From a checkpoint of a small transformer trained on Wikipedia.
Architecture: LayerNorm before each block, rotary positions, biases on query, key and value.
Each number is 128 + 24 x the weight over its row's rms, rounded and kept within 0 to 255. Layers, rows and columns count from 0. Numbers have three digits each. The size before them is the row's rms in percent of the matrix's.

# layer 4 MLP gate, 512x128, rms 0.24, rows 288-324, columns 0-127
064:097185103105079106141095121136160080146120113125132109092134151152119107098145148125134110095111141095142123111128104128177120113127127114135117126138110135162141145124111106101111095149152133100109159136150134160111103169133124102118142113115146106095120144134124141140184098120137153149110099150163083138123122097148158083131136131133141162126115095178166103166156125099149052104127
065:159139120140138111080105142167103117132110169124188118146128087099111147164192098116131112116136131104112131109158168123121084132140102097128118130099106111145126115085122170114109101102122105127130164137147126173131125167138153130079147114136098111094138150114110121104127127128161119177152121163142131141125102192155110145106141144141117116185147141115119128125101109106151099151158
096:156080132074173109115145141079175134118139119165115142097116091100125116123133108166135126147168121155138113123134112154131159139120115190158101173102133123115153092142111143116128116114107143132137113122116087150111125117118146136175121110100145078109127119127157088147135102112158121132126084128124109142152176151138141098179111133117155148079093151142142147091125123112100166134110
087:120096110113133122092118144133183148109126112130099126156126175111124106155118126127105160133155151116075073078095139093146122128128103130174140132153122144130121119134133164145172178140132142118118088106144151090092131163131100161122120118134163133151084104123110147103126122117100070146145157093099140120146118123170152110134158106178113107130143144133157166138150100098123151112126
099:107142108142106141137118131154135126165100103151154123132150081091157112130040127087135138096128114120107149135152125124152117131099131116114115176141109108076159080144125102105112147189153111148113115110128103119107131144147126082120165084152116120112146122145108102144138147110159142127101159184110097157146115135110162115125124118148158084125149120150144160156159118105148115136113
096:152108125152090176096128108142157159151145113143145131149160162188108093100153164123155104159107102102162137139114123154101143146121102123142125124110167124140162124159087172116168111137175118104155150088115148131078119123131094126153107075128141135133138099162125112103128133106126145124138104141118157091136159114125124104112125171140104129145156100101096125134125126140105169095087
099:142117103148142163075152134130136100159055142118120106139144157110107102105133141129105148116095137136098139103166145132097161109109173114154084092138123139103114134140122152135101134142120134162148129112117127139141140139090161124185101160127084151144143129128127105116082138145167105098127146120131119103097141174134148134057114078113107143109112124124156133163129101165118103131151
095:122092132063108100106104151116122157110120069128144088129176123147144149137135111110120119166146116128136110121118121095134145142132131145142179150097140109147134074140144154121120157107121121158121143111116126104118156161120177082122079137097152118180112092151132126129147120168128117154150125132123136127142120116112150131145088128138113096063169138082132141130110137092075140105145
084:146143097146130135093137092172102155119119142144115137096144141178125172100111118131143162118136147101116104149128107141136115131110149108107116128121119119146170098074134130145155097142098110106129179141152112113100144194128132126126102084066146152144156126102109145125117097134165123152155089119105123116174146130148149112082131161140101104115164133168098139119122120130179117100106
086:127131049125158151106120102103147124132114130122148165140174160132116112157099119151111154130149106151157161090123122091139104120110140130145164182121143122085170129150163140131108117119135105108119157121113130174098137124123104122147100091138090104125134145114117105131155110140130087125113109156167138125098086147107140169157146124133104125167089121127126149089168115096100136167090
089:123144142123105126097114155136134104111180108139100149108111121167096202150132137145156137122135119159165124086135104091140099166136090101136139159115080126108108112156120131128091071162146119143126134156117118078132157133093153117109163129121139130114145176102110134132144140121107113107163091155138135136118121118146126141105130081165145118095153138148135169118174143133149075122118
112:133144105128156172140128170134145112152119159120126084140153130138103119127114144136117110138109112142073146093136115118098136158139119120180102099119121114064136144100153107095116149123132135109112132107138155137141125071153132113111157141141147114112077101101137169090130139162132093115123139075129117130106131125077120076137162118110180171154175137101126112097156114143140109158119
106:101139119112104140122133139155112094144169138148107164151170157157114133106115104124170113122111114132108132129080143117114108154136159097126116117150103099121153097131145116123175054092127148110108111118127118148093110080147132131137165115121177133154103084125077121130152126084156154143134096123119132152135143126118131119123081130139147148085161119101186106139154125099078126113131
100:138141136157108103131148141150110175103116111143120127115118098129125116130190135139112138151124123165129127119137090117118180123113158119142099113103103159098123094134124135166146134106098146139082122151125135128137118166129146106092119141123145144158157127128123147081175162135097121121177102126158102135127139086156183079140118163183131100110079142149138174135105103087134146123106
099:103126120102124131140104115112117093077118108177145088139113150140091099111147177120113095113109104171130151115159104146113125090120130163139148138118136169101137172153102176167108148124106128122131129120121097172146145116103133138090121117107146110121117100177125146061137129137128084086134194122137134109089107146108100142119133111123126096121136103149156160130164098127133126111115
098:133182138168123093125130137104145095116100157129148126118139116133118132132191161142125147157095098141142146104108138132112111093117133113102113149121132183131163135099105117100139119127126122140141157125179128146133120126084122136086146147116122166148099089179107169112157132110100139104116132177132095153132180094118160114116123133133128155099131185121104150136136065155158128148137
089:093152087134088156101122136134135112110138142106128116133158078126138142120149106112099124126137099102161121093146146136150109119151143131157116125139140171117065123115147170178099174088116110154161132145133127108135107111116091117100150084136115150103167156083174144131094144117110153166151124140133148135169126128162159116154128110140147142157126126164159102157152102078145130123103
097:122170135133158145155126147130165146144153143180153134111151142144116140143119166132121136114154161115165130134117116099134143100153141120156084126121165145123173086145117094103127129121141110105146118141132105092147131163104129110148159105118113093123093133087121142120098100101157099107107105103158132162121063115140125126066118083114119172125111132120155131095148104107083145178097
089:084143128183160136106149128129123118150114106128112115161157106133165124132126161232119149116107128089167124153098152125076144155138094120096115138155109147132134145124151123126094094127122141125166155128100137164111147126112111135137126174106089137106117132126116171135106138131096161127079116128085115124128138141132135111149107087133166100154143138119108111148154110168137118105102
102:135125147146099165148127153129124144132152101138117137138121106101109146170091085124125110158179103107132124106181123135102125138125159144124131085115151117102099137131144155160111156120111094107137144149090106157136088160164142110115156147130155173110178168127124173167119118153127106106123112164100151127144118096160128163084119068113128097155145142111144091144107128145163120137145
102:126152117154110125107075141099146110090112167114131108144090123143119139141119165095130117115124079093099124102132121113090132106096135128177101086135125135110153112164066156132161174163111119105124158148115127169181120126088111147105159123128148143130161096105135115113127141134130079100123159096137086152115160112132098129137143145146137121134108135105103155117121112171085107149131
090:108152108143127130112140135153161107112130139158112072086104142146135107123122182144104165168166159125095137073140112095110139127152125151138134175141133107077144117116130129091096124149128108127142106113145140128145082137089136108152112142139123080120130145119121141112118172138077148164088103106173148127095156124109150130154122111147130122124158076134129167106135134174126115102161
085:158140072112157156133131115112126147176149144127145126113135126123127102122164131121155128090108100158164108142125153107139121122096143111148128158122120176130129122181083157115112137113145146106160130077131140159154108169097142122132107131150092154108158139089153100165138133155098084092099175098153150133142131106133133068108108111118104161112101111131109145151104146147129088159124
073:154172092131128147145126123100141155137166140136142132092137190078125088125143135128180097117128138149109133090124136161108144113164142122138113138108100100136132128139137129091130131113141120157130117145147164174125120162127130115122147099165142123117099090109108107143142158145120091092161160184099187143120140104136127121178083147108158104145129119160127123167096118121095135093149
105:145112084099147146101166134125133114102134135116085144087106102130107135172150132125111131133110130121137166069146089100157121161129090096114080119130143123115139127133099134114141120044140167120105103139121104133113189087152153131144164139138120162102094138099144142154131132120109124151167141122099148126124105108127161181135149134150171112116127148100098164137141123115140105120117
102:163085136093117102137114138092145141152161127103095129113112130130135100195113097152158149185091088155104095111107136114114138132134122100142120137190104121129120104140114125088116144089128131156129110110081150151156089158116104100149145118144158118110162143109119156149129146126143126102132118184089153125132157141161153131139125084143125138110104132118169167090146138125095143136126
098:157128059178149145154138098143147125133137126150183115149178130132143123145099165136098110123094087143148131134131167125098180124130124102143115141105139146180171118126126103133108153091116110120130125098116108130131115160148128115152171122156150133111135118135096130112133145087088118123094133163135142096169093142098097121152138102114119114124146093124117132098077101145076117138140
093:102176108145110162127122125109091101133133123129143114181151133110103114114138139146152138084120123165112172103134142109071118153136112120148105082133123118119136130134164159155119101160161147086104162149120130160152135121131131127129043111154141147107118110091140061119124139117148110146117067151136155104133125112134150162101116122109079126132120135139131149140128100149078115117135
115:145131119104142141144158142124163053138138141160114129135090107132072108132127152128104133135173114093110160091172133104118126094103118131182122139110090116100128125106137137093133154145143101110126119105112125102089100162133106111119083132110134138107171130128134129125115137128109160146111120119163097134122087144120143121138122165169098131123141125127151200192164145102149153136138
099:085127147114095112130097140133113180126124082092152129132152115134136176118152122145100133107097140111120099136155133152147109124182166136095086146122159146113163106119102156116107113093194151121135066104116137128109155120143136141142102123136130134126110160114116150179076188120101129126149125126094117144115134141171150135119116124145095151114105106142158095087153127108133139133117
098:122163134121146125140140098124122140118129122141176156146141141112172142146131214122130156114080122140164129099102142158125112147128128128159122108136076162131132128125141126129083138139160136128124153125114118135152127159123143129120156092159125128070116137148174115105082147153134165134122074139122111108140099104140112080078085133165136175106110127136096127163135114108155143158106
107:100086163159159130136115101139127115087166102107141116147134119172130114119121148136148118132124081178100137105178066115112116093129110131179129124125115101115131130116144128162128157109140132135126114137127121120110104175153076120096105107151116143135105127164155105174101132112180147141079108132119134159128134124137105144156148120180110087131110143108140117114110117158137111138191
081:147179164182165117120154112100129118072112122106128133118112127164123138078163161126137117113133100151121079132129093137123108155163139100162110158131183121150109145115122144130189117116167123151124101107144116178129103114101152144149124122128124132111126107104105148133119122114138126101139151083103101128174141117133115154097106128125122145078141121100099165099119144148116148071128
102:141108118111149080197108159133108171119128121126127132117139087107146112128160102139158146112091143149109096113119101127100136137150158083147116131102125165103170101118105130120145111063135072112130160133105129117101104072129149152150119116122125113133136129126169133114139133124131184137139137093151112123150136069120160108121090130127169140099123096144121166111146088143107142111139
095:102133079107102112125177186163114151111107114142141109142157094119164139131115144165146120142084117129116098110131119162150161121120131113131076153120150108094141124130101132180136089180122159136150139106143100155102119148124116117145119103156107092149136123115102158172137123109151132144104086118146103158125120133107148159079110127147105153136115153141142118143134049107144127140145
092:102112176123159096114192119122133149137102125111154127159118140103119153135106118152126130133142124163162156128136119072160105117134121100106130156126148135136147112106120151129168055063112154160165134107140088170154102120105153099148162124107153151131117118120146160132161152118142149099106135095108128137138158132135104077126100108124121115107167170147143140154101127108125105147104
111:141168137104132195108161115103124084117168107153119085158087114162135194152079143099137157139140147132100126122122115088141128094142114156096157144115146126135156145111165120083132110131122136158150134105132086143159125103073160155097104098182084128105162124137096139128143109147142103123126127124151103139135112125134121105108119127112138141145134121117147133092118100158101122135146
# layer 4 MLP up, 512x128, rms 0.24, rows 288-323, columns 0-127
062:104181093118092092139069124147175128122133158123108099126136166144107127116133132135110111100118121118120108151167125136156148111136135131150127100070105117121164170137130093115071117090180121105129151152149145162096113170165172110132112131119136117091146152101071135129143123145146156120133099140121109177132141090118131139137139118152141153138100125147152122135136150105118073124128
067:058100136116160125134125105131156119165128099094101138148104159149084090105093169120133181133100104150145091127119085130152130117157150125141128089152116118117150117151105125143126126124135151144122158183140135117121116118107139116159090098076163116122153141069141141143120080146145174133143146145104151109136124136114167165149102152081144112122125135135140098151117128132093138141101
100:130152092110124146147135168121123109145131146143128122099132115159137145122054105102155163129140157113170140142089122146106191098144153134158127151150112131103113142106157121148170124123105115132099155143134143117135138098082105151133139132142133160123126147163136102112156171125082152139100073127114163152117107175127134103149120143100099110098130128130162087169084141108161153110126
093:173124123151154078095132101138084119085123115141127132094155103101150115130120092130132125159132141148152166150150093182124129094128160127129124124094102107120159115098110124110096156098105114124150148140149160108149091133162155067156145106096139166104142154155132131122152099086151158108124123132136133088130142167117135087129098146100155130122135134085105098092103145146152103143139
093:087109148117210102170144123127174165124156110141145099089112122121156147136115110139143112144155082114083163173158124106127098120125111151132147086115130182104132137128131172127097089113144120121119103134116129152119120123120117118121123142160087149184116118124110107097154142087114145100120130121116127127087195123139116141106139136114125169090102100104115121132126130141158145132138
104:168148149162118127163118092112125108103107100093109113143152123153143104133139098189123114152112118135143135132159143141142170119107133169130071156096115091124060106097173107166077125129121125161123151143127124135074127131141113116130088128139098108151124146190148159132145152124120129138118094121091135104157118125146117172139126110137117125156148122109149139132072151151139134122148
106:134146142128090116131121120149102111084159098168111115108121162146147138139094134109156127079161142125100160127117129120132139168086154100103168134127178143181096119093108188145100129174116139104097143132131123112148128121128096088113126113130150161119118122159121159111172141142123143124123125112135125154150107097173144138122126146179119106085082164155173136106140114136154138122135
098:134097124130140124141072143118136146176149144143156128116142138168142165135128144175125097120152137097122100127125166134113131095109149104117156109169136158079121128117135137143113118111144115129098096115163165153122109178111073130150096082106129102120155166138141149141084098133133116095148146109160116126149173138124112149087146116113151108194141094147146110162099101107123137111123
087:101103122119105115152123154118105141170093136112111106126091180100127087119121134118144131129111114116104101126143119129128118126133112136140135117123136143107116106123102120107211133106176165121131109099120067114119124118144088126116119164108127161138145174127145092134129170144082106116123129066139121121101144156098168117139169144106111120130090114112152134125196131109158112149173
094:114136125114139150131098103129124134114093115089105153147151097146127125144139154156101130125097150166150141112107101160142092141134120168137171109149124107096140120159123117126129094172150131090074129112135129128144103117097091143094164123100113120108096092126149067197133142137089105131129105132133118138125101122090085131141116100139128142154077125108071139120136139084158099146109
094:086091112130125105090132137133144127116166108155109141140121137097152122141190070168088123121146106149170162126134116112140125154132145130087146154116135141131122152171099114151123185095121131083115152177118152102079117158125088138137130168147138134118163116144089150164137148133124098123104166136115106135098127081138164102171126096122138130104097113104123126117107135105128124121134
103:120110129119145131113128125126132157090096128092131098157140127115100150151133148116131115086104183066135138168163151156106132120137134120101124160116110105138134107106132131104107126178117114100124131123148169125138170113172152162107119123130069122084113067116116156145108137158136126117115150102065114123125135180060115117137122124130144125099159122110169111104110126117164136126137
101:088102140088144144142136104105131093126138106134178152072120126155159175111091093117111104135141145130152155153113139143122146135110126131136098127127134114119146128141141152111119136092115142131147125106160115109116171125161123111086159140147102142114175140149130096166127157099117115136190122113086158196122102152165117124086102135134116154124113144101139150101109113158190148123132
099:146090158160109146138141120169078128121094125117115108129113158103141077112134123120126120092109163123122119112125137122086129045127133130103121109163178104147124136114106116113073103127151115134143109166114132127148102139099136182148084139081158147135145117103121133123109115146145177122126142140128113128107119147100114148115157081102135127126128109161157117134140134155059137098162
103:098120105129132155152147111096138127144120127077109097115145145121128110155114175153090095177158096115136140118132146146077109178126145135129109127157115134156175152141099141117162154127135146136142105154171120111125092124158102142177139136087115162166126126123088095111111082118138130127095143086154144126154128136178139128151117128090155089156134117129084112102105139110105104154122
094:115100080124120128121097137086143160114126119124123115103138103122089103106103159119116120152118124086132143118154183148113128123113174112125154119097086121158143144115114136128163127119164136163123097132097160083152136105161147136071154112143135124127118178125143106157131094098127132107140078122089125137142128136125137131131125129097153114116141129155199124083180170099099100115143
086:122133153133106128116099130123114141083142139139122125143106165120093120164103142083108161123167094141109137101170091141109116097173132114121092133121110131123154133129121118142121173161127154102107118119121098106153159130099154134127166092088131129155185153104125126137148126086136107119145107110134087156072176148110101126165128111125133152115151099120157080177084139110138131095132
104:160163125137064144113123139148126165149147165123133117093099142137120127107147126126128100147099159149143127105166096102106124127131097108092101123137127133087126173143075148076134164142100124096122112106129122127157136124111085132110133134122163172146116116098165135097122169098120166141127109119144101120124148222134128105167129145121138150152128111133153091144128107156116117131157
095:150121161085180110160138128092135149077118164104152134086130150145149144114143127105097132132130151149111129129129110137141151120095140109116136120106096099162147123127128149137147093138154108113112100092177130125098094104156114130139092100162149087195160124114141108130098111112128097135161151107137138128150101101130152087130165135121164153109095082117124134169076109103132151130117
107:093129149122083082122123118128129150126146155117125117109121130132156142134115126119180107133134147130143180165104120150113124130104102148095089110138148148104149110174155108082096146128166121103128130120148118087099139099121146132125158129160169101134107151081106080136128128136093146065157125102154115122129112100103129153104122104134144159108165104055090111108139110098112135142123
102:105127128092123141096146113143126139153152177127133097094098123150085080113145118123152153111091149106153158125093171150172118130131138150135151142116112116144149145138139088072142170106136136130102127140169098115106183140090143100125101119139157116157143132168140113110095155106108130153169117158180144100129112121064139151167133138124140138157140134104125125128138145126104139143173
099:173088144153139146107091138130103132116085122154174127152155093159113120141127150093141153119132123133112101130112102166130158155099148105126135094124132135147160111142160128090128170115118101141135106115120144080095131083106111114136122173099140129092123132146154104154159107133119101136168150137142165173150160112084142120101157091104152159099072149106153147106132144151131110136154
089:129126137099128131148134105122146127084156093122131124135129078103108150123115100133123112153169102154149103131113157148107137102139126171099119154155142125128144123106118125131130116105120122136158146119108108141097122095174131146161156148160119172125090127164150088114096129122099087118161123104118118201110126131155173131079131124140167154123086116141144149141176120084157158187129
074:115099147115145160128109101141155154143147147117113144166188117097122070172105147104162102090163146097113097138109135091141123136153129128149103089120138131118121133110097126174113170105154116141135135160099086149125110155128130132159099110129111129102124130161123144159133101126126114156165144100127152133102138147082123113116150157130143082155084125115109075163114160134081117128150
106:130106158086112110172146149140107150164125137125120093130134145096119139144103119172123097183188144139140136137115140165125143136132085127165144131103095130146148103177116130123119095108193109119143135081119153115142113168112127155101129136154087102166153130106073135105103123123120095131127141129138141125111145132102118140124144172152101147130076155161147120102097163147128092119134
103:135139155138090170054115145122108107150159120089127145137177129151092142117102146137129142107132155092133108144106172116128159099159124153109158100096150105111133118102132110127125122111089168146135182169161099118088080101147144120128131114141116153147088113157139083118125103138124168138113125148134153157161130093144133156098135132102120090156129140101149129138154117093095141119139
097:138131141128138107138214078151136117110130138136150119141129117093124094112094134154086135132114160186137105125174188145143135127079114118103155146130135114098156134119110100183129117134106140132185173119121124126106135127094113149148106085125120170126116099123129105108149121140090132111125134178136125135136140153131075124135158131134138141121124158127126178142074121142133129141147
096:114129154155147133140107163111092136117108115181119123156117122136143125101161149107122111103142143093109165138093123149129112110144145068105130121144142116101118126182194150154140149158112180117146146095118139153173092114095132112118121143131152140163130125154098146128110126133076127111135115111123131142157087110114126119142176070132095132129123116107104113140147149091112116098189
103:108169140120107166126120091154100127135111161109124155130107132136114122146131096154139117103129112142138121116094104124134165124108117138099117075158134117097119083111104100079140195130089105133158115119121105139125130184161116117119071086115174111143128173153128141102095140108131102162142122119131091097166116093109153114135135103113123164166140117116142094123115090125092132115101
097:100123118167137111165120138116130123118191146115113158137149134090151136151117119138126081114130090128113160134128106124108166156127135157085133183105077110171112120138125137116126138107178167113156103122167136126104118174161181150106127112175165128115138159100150104132143129124128109108131101163127110156089115125130139135187130101124124127119143111171159152131141124131085152154141
099:151121143140131119132151110165149105180133099123118111105141097094120106119116146178124118160141130169089151146111144129083110177106105131138122134171131113138122124127098150102172108146128128126121171113196157144109127195096131117126174154119122176127155137104092151127121150139096139148138160120122138150091108113129155145140171124160133124148184150147126079130131146116118104130116
105:108119142128130141147084089171079127088106144121152126118127095174152133156109102108167123132139110151117100144136084104159161089129162173119118120143091133124117137116100151131099124172140136132097112148148179164169117134122131129084125105133134135119080109115090124159096127125143132154100127097131127123084158107143162140145131134154134072069111104118130170130144139142128101122142
084:097150134160111121132109116157128114195116098150087134142142154148091147124118122065106147147116133125153145120117116098114117145138110113098141138158097104123135103172144171131123163123102121080102099183111129126118094113115133134139117136156159103132151157122111107134125123142109122121115089168148095100076135122098154109130139112167164113158128141076113135100112164117120073165135
103:108110094116132156154157148104138116115156113159121134104162113108117159131131129124141172116114106125115151149164139158147149124177139094090152144100103180156092112118147151105125150140089106130155174127100135135129105119180120123125125138160204153131141126107147118109145132089169146160068104141148105153132086112110170108131083136128119137131114089147103140128148134095114111130106
089:119138139104092165086133079154151090120167124104139125138115134148073164133140112075151124128130142104149175161153159114137133137129119123140144105144100196139146139160160131097114142088103104121130129136107103146144121111165137116124118124087118151114131160106139120090135116146134123123117151117114123099145085110165114105131183109135132126131118105096122094083119182132064108130129
096:151100153169096115134051120176119139094142127090113120124147146092134152145136111099113084101128091105133129143110137120067143138160117104176123151114162110128160117152133109149119147153105125120112149115138099113117139140129130125120135169146143161114113163125141112164171109102113130099105119159110099143141122088132151137135136098159124119133161186106108130129156071125131161138083
# layer 4 MLP down (transposed), 512x128, rms 0.114, rows 288-323, columns 0-127
068:106126176108153128129115101113136172091105180103077125117127087114179114121125121123167133100126098142114121135093119105064140157103124075132172186133129130137120134120128115112150067173128114100089135112164129138132114155145122149133124126147142107144107131148064156137123095131140125129137126126122130183134115107163150124135149156102129135173094103125143142145126122135158114133141
069:132127168129135106145105119118108111173117118164130143123133125096115173100111134173095112126175122141108164070134121128131119120122120117114111130124152203152190130087157140162123138128113157131119097117135122154171115120099149149159106124144113127140138115094128124157156099094141125126142086099125112136123148161172090149138146091109134096109086132092089156119105122105133177129130
101:159141141102137142111102125103139122096137106100107180131174114136113123138116137112089106109110111140157143149112148095170108155120150116151135147127152126096120117115112117149125148142131131120115143115165131104137167079120095110129165163100097141114128123128154160128143143116138103150103107099180128151172076153131135125159150137127103132079073188133140102123129178119063129159120
095:145112130125124118138140155107133199150170143109122105147136158104173121085158136143164130171121147108126120125153137156144123149154116149182122165152122153069128106121112150149107112107111125130138140114119111097117109134135152061118129137099109082165126170145115122124102141148144127084107078062125128124076139112131139158126133122145113098143105142138111125106155147108120087151123
098:136075123113121173125109096130135111120194114128096158122109104089127157141103131109138140116126115163140150113104156118117144140112134112120122089130129133104172141161157172139136116129135137150137130136111098120150162152107151146104126091141153128119128157144118043195144097136111162169099104116138101097167118115117114115126122126132120137091173132151122145139133142152105083076133
099:136101149170129153163123091163127113131127123134110149099127104135115119170120125129117078115079141116136137129092133148129110119143074151120129117124170107164111119125103145133111141150117136147162132147158117116097139143155142100137105114117111109101160121128137142147116149120207140099142087106111159133145150088128110085084102210152105107203132143117116142131117129117101123121132
102:116089157146183099139115150118109166142124134115134117132103128103119127148155115197143166154149076128167122148083129114111113100152129148143063155088113106087148145130105072092093118110135129135126143150141143139127126160121165166139125133116139132139162112122137154120134127105146135089161157125118132106134118126117153125124136150109075118063148119141127153104112130167095109154120
099:143123142101146120152201128163151126131091131126115129115137071121158107158126132126159120135101180134148090123080130133133063145146153131160109131076157175109112135141120130172142160135098056154137163119148136146133123109122120135100121106146136092113146115135117125131145083110126131098123180154134119122105127131125173106127131156158115124089114102107115106141154098134119147116135
083:106120116114176129119124149166164133123116110131126090151111151098177147152128170102141100089112150146093120113180139151136102130115124120092122132123125124122129110129107130144106171111146124147105132112150145120097140080119098114150134122134167145174107141178141152132095136116139135117111146084107066142093144136122109138158109138078156111126131110123081138132151108164097147149201
097:136088125101109095106144103119105142074121131144135120113125124144133176082095131102133159138174128135170141121138157124143089086095112081099146145137150104144175160116155115144173113101153166114153115150096097100118145143123119118141126135088106179121133117166140138101095115117112119130152164124122122155112126158145146076148181158116137131111149123141147123141140102156148081110144
085:126144129119119115137135128153107137126112132108109155150133130135124139115121166159186117124102118168081118089136125106118147119125106080109118112170109128133167151164111177100132106108145142130105117134145128141169126133111133092124126087163116144130134102113160104113131100092146096144158104138161096158141094152097096191128122103124133095079134129140103107121161173145169167083166
103:102098139118163128124160147149118113132116178176136114140110123107104162121117163119121097126135145144117103133153140128135153125129160111123176095149101104188145155138112113154150154118127102110121143092112063172109153111088122062071115103130129112129129110137098135161098121084159107134151155115120144077149132117137149087092104130136165129148121135131124163139121159138151106122140
106:161130133132127176158125141104086106138148146100104165117106119132163122117137115131129103111109128139161067135132165117144121140134105081108112116121135156138115169117137164136072071106129110138131098117080123140158077107121128135128132115151137105144154169139139117110149170132112130080128202171150137106145140112145101103139151162151090129096110109141141141095131144139160141141111
098:123132155127114159165182156099134111123096130138118132163149122127134160130128157140141158165144167097103106125128114130116109129133144112172109117115118150099107121109124087128093108133198122094113161145144145106119135131085137132117080101133150120116126127150106123165137122085099108116124116174176168133136128111124102083127167168094119136167131168116127124121123072159100131084148
105:173150156143117199103137125136125135119126140104110177157150141159112144150113098100148083157079118128117091103152099110124115158148116141138154129083138124125175134157139100158173121122107107119137053111146130130141067152095132161110135132126127113121132129136130150120156096106127150143126122194158119099101116118133162140112102120135091125096109123120134107168137153110127118119122
103:105085096127130143118077164150110155151173116148113138120152130116099058138080108117153111144132127154102121152123164141145159166131147174140164156128141110141124147147094115103097123110118149130113106124088127166131138110148108167159128119155150136094107133070145148122144082138133156147161145110102120100095088126129108126123149125159106104126115121141192156148118122097112123121151
090:129129156085115119128119112143174113121137097119114175128110112109158120096105127146165084121143106127165134103091125127130177150138119158161186136127093138115210165098140129147147133104143146178123129132099119088113117098113118128098142119106106118102127145109098133131136146142107110136139131102113107102161119109107133160135141166120146093153130116131116207101155111146150114107105
100:139124142117135126116139101102121147139131092138108097165188113110154170126108137142134121130141117133115110112109129158156110134082162095102137134136152158152178117119169117151114116067120117123132137101082128150127106126137132134114107158142142131161068144101069081183109120125183132129142153138097122112147096103095138129140119113137149156133096109101165149153153149167142125103104
089:114118107162156125140073147124154105155125122127095199174138125131062135116148125130126154158099096130173170130133134114173142118135147168151102146086136137132100118096135095142109204101122130139138114092152159132148135155143121090144127110146104120122117133099126114063123119136135109154126111131148144126123140108106142128114134126135177128090111145133116093115123131123073119152126
101:134134138138112119108104129134157105145099138146066138101113148149153103097123173096122178127107148096093162113132161143139130153084115157095108155125195140120157081149148126128174168132152148160110116138147137138134123099151137153137129131132140120125135146137132104124132112089152133125092153120128120109113069066122106118155124155120160155129130138105086143073123094108118151108149
100:120151104130173113137124149119154152104129112140144157059124114142132114164113183137126130113159117132051126137108107148111119135133149131136135148113110133116124152126112172181124123097138093149120089133094149116175141143122140124125154107192133109107142105109108165153145116129120160131113155124100123143169132097112078095132146103066157142118108095115142135117162142083130140114140
107:124098143122154130120103121130086132119121101148127144133115105099175105111147144118156099111119110145159182140161159136126156094077127148128125127121114139136154148117145161122111164134108120131137133159123147099120116073171148165109127112086099120131082118124196138129137170126150150184143126126096117113158127113125158143094129124119072118056133127125074145133127154109148136128129
090:183155142145165130166145109127099111159117112130145120137164134185125095091137168101094115134142126110178130108112130129151084155115144069152153149127129158156120115181083152093129133179141120058112117077107125118145123175097152111104136120132131132164139143114114148135155117128129127102125135113141147113122123109120127110128129090122095128097156094120154151116096147122105130139132
072:105143149129173117117117112127100115133107094152175120122164138095185115090123130117117118136117096158096155109114133116132150126133103136122126108140134132120115130056118160113138092110127163154152099159114147149115129142052155092082112150148119131133145129141173130170115187114145150151130111103084130120153114100172127085130144100127138106176139137115162125140138163114118121132134
109:101111099128151111131115123131111137151168135135142149105104170131098112099194168125161134093123100153133169123124115100164140110143128123126126114145132081107127115129157124147128087097121122138104113117121131144140124100162152116155130142138132156132135124147144071097110131108082147163136156145151146150155126175123112130159127067095086113043108149147135159154115122120160101137130
099:149124135121128109170108131124091123118182105173115098120109124085111149175159170098164142124159098141135175102154128125132142153118151125129149122112097149069150171091131118113143154149137129142112111109115158118166125113140164106092168146124163147108124149155127111129095079085101077097131083114141123134144113117127119111151170135110150161156119124132098104121104116127147152129117
103:121140120158138140120109150136129149144132187126201172130121119155103108151096122114143118113111068109135118162151152155115147103106110159125181106171103094153126139152119127088161120102135097153139122104095109048106102135158147112157151116137111124111120084105123108114132135151114128168129165136155135122163123138166096115120128137148132117083113127101109163135119122129126100140146
096:138130131134164076115180099100134149144113118123143148126121091118119121179088150110129198148208157084116113141113125125128159119108152115090136116133144179151139103146133094152154132144104112141148134114138090115134129136089108109158120152144113144092117122125094116122162126153107166127113131141131125124146124048115133106141124128130111126098117137135134089134116153148161096094112
102:136095103106140097153095103152156142106134154111140127091137111183116175124125158135108156139128104105128100121168136132143120077144117131124131093095112151137132122090122129142118164123068143150109151134180105189135100104136159160145147129117126123120088102131114157112131106122151125113159172104131114142134141085112136160166152082141135150184115122144124123103101096083113134143116
096:137156156142134130109107064174168136123128103143126126168136125132128143112129101168101108137155115135125079126130091117151093110116134113127152123164096151172113109153179085124183092124109148095142115144114143116105125136146121123112137123072119135140104137161101106115166142131153113089109085147089134115131118156110159087111111147127097156170137147134127127152165132124182101136118
098:143060118131152096112113107080144116098143132140163109157119170108109147131130118138092119124129054168130102137124140148131139133137135126111133124114137128103159155124148121133131113145124154180155123078124145132148113096098162117136089097123124163101157168109131155111134130138136122111132070160130129173131167148141135149189120129102116139081098129135140092136134135083128145141088
104:093087174137105148150118138124096156126124110133112164102129108151084128158131148112142109118118101130124096128140106118167155114158114194105076112115125140100092103140119091134146159103189122160069126149128142146179132137129095136121120107139134170097120139124123119152136159119148134096137180131143138144120137113140133109163130124111117112149076145182148105105120141110165107099128
082:126111138135112152142149070108153164179140103130152108166161127127114127129128115119131113090145134150159100108173117116112150094117119173132144109084124124156127113132138115144131149166117172111120147156099170096129097118130094132120128166080146157151138143132132121113136098130095093084154132146150146101114112080134134114145063133157120187151122160126141111127124086096114109154119
097:123112127104122147158145166155154167147097158137098153067144128128137169086097138100118090093097134113174130129090148100131134126090127130090162106141055169150102130123152160137139119141112134167135149139141115096119089128139115128112138139138110109130101107104088137105123155152135145146132153149125108119099108116113108093120133158159147147190104142158108158133113155128138122093150
107:130141120183133148150123114160135130179127124146144101169107125118110114105136118172082141147116112130114159133160127130140125122075111213154127114129130110102134127100150137124108119105124131173113134129107128144116151118128125150161115150124143161107137127111122123100069138132143138136080124168130141122130138114128105135136179075115171134043086108091158116105120147118134132108116
095:092083169119081158147167134108119126150130116072120144100113133148136156151106122117097132118105157155138163113147154112156122186133106125091159131072153109151117097090150161144155132113109120081164130139117108131137116153084102113086141118143096147146121137101086118134174160113139084101123134135140147135136142145143119114146141140103141140119123154132154156121120089110178093139142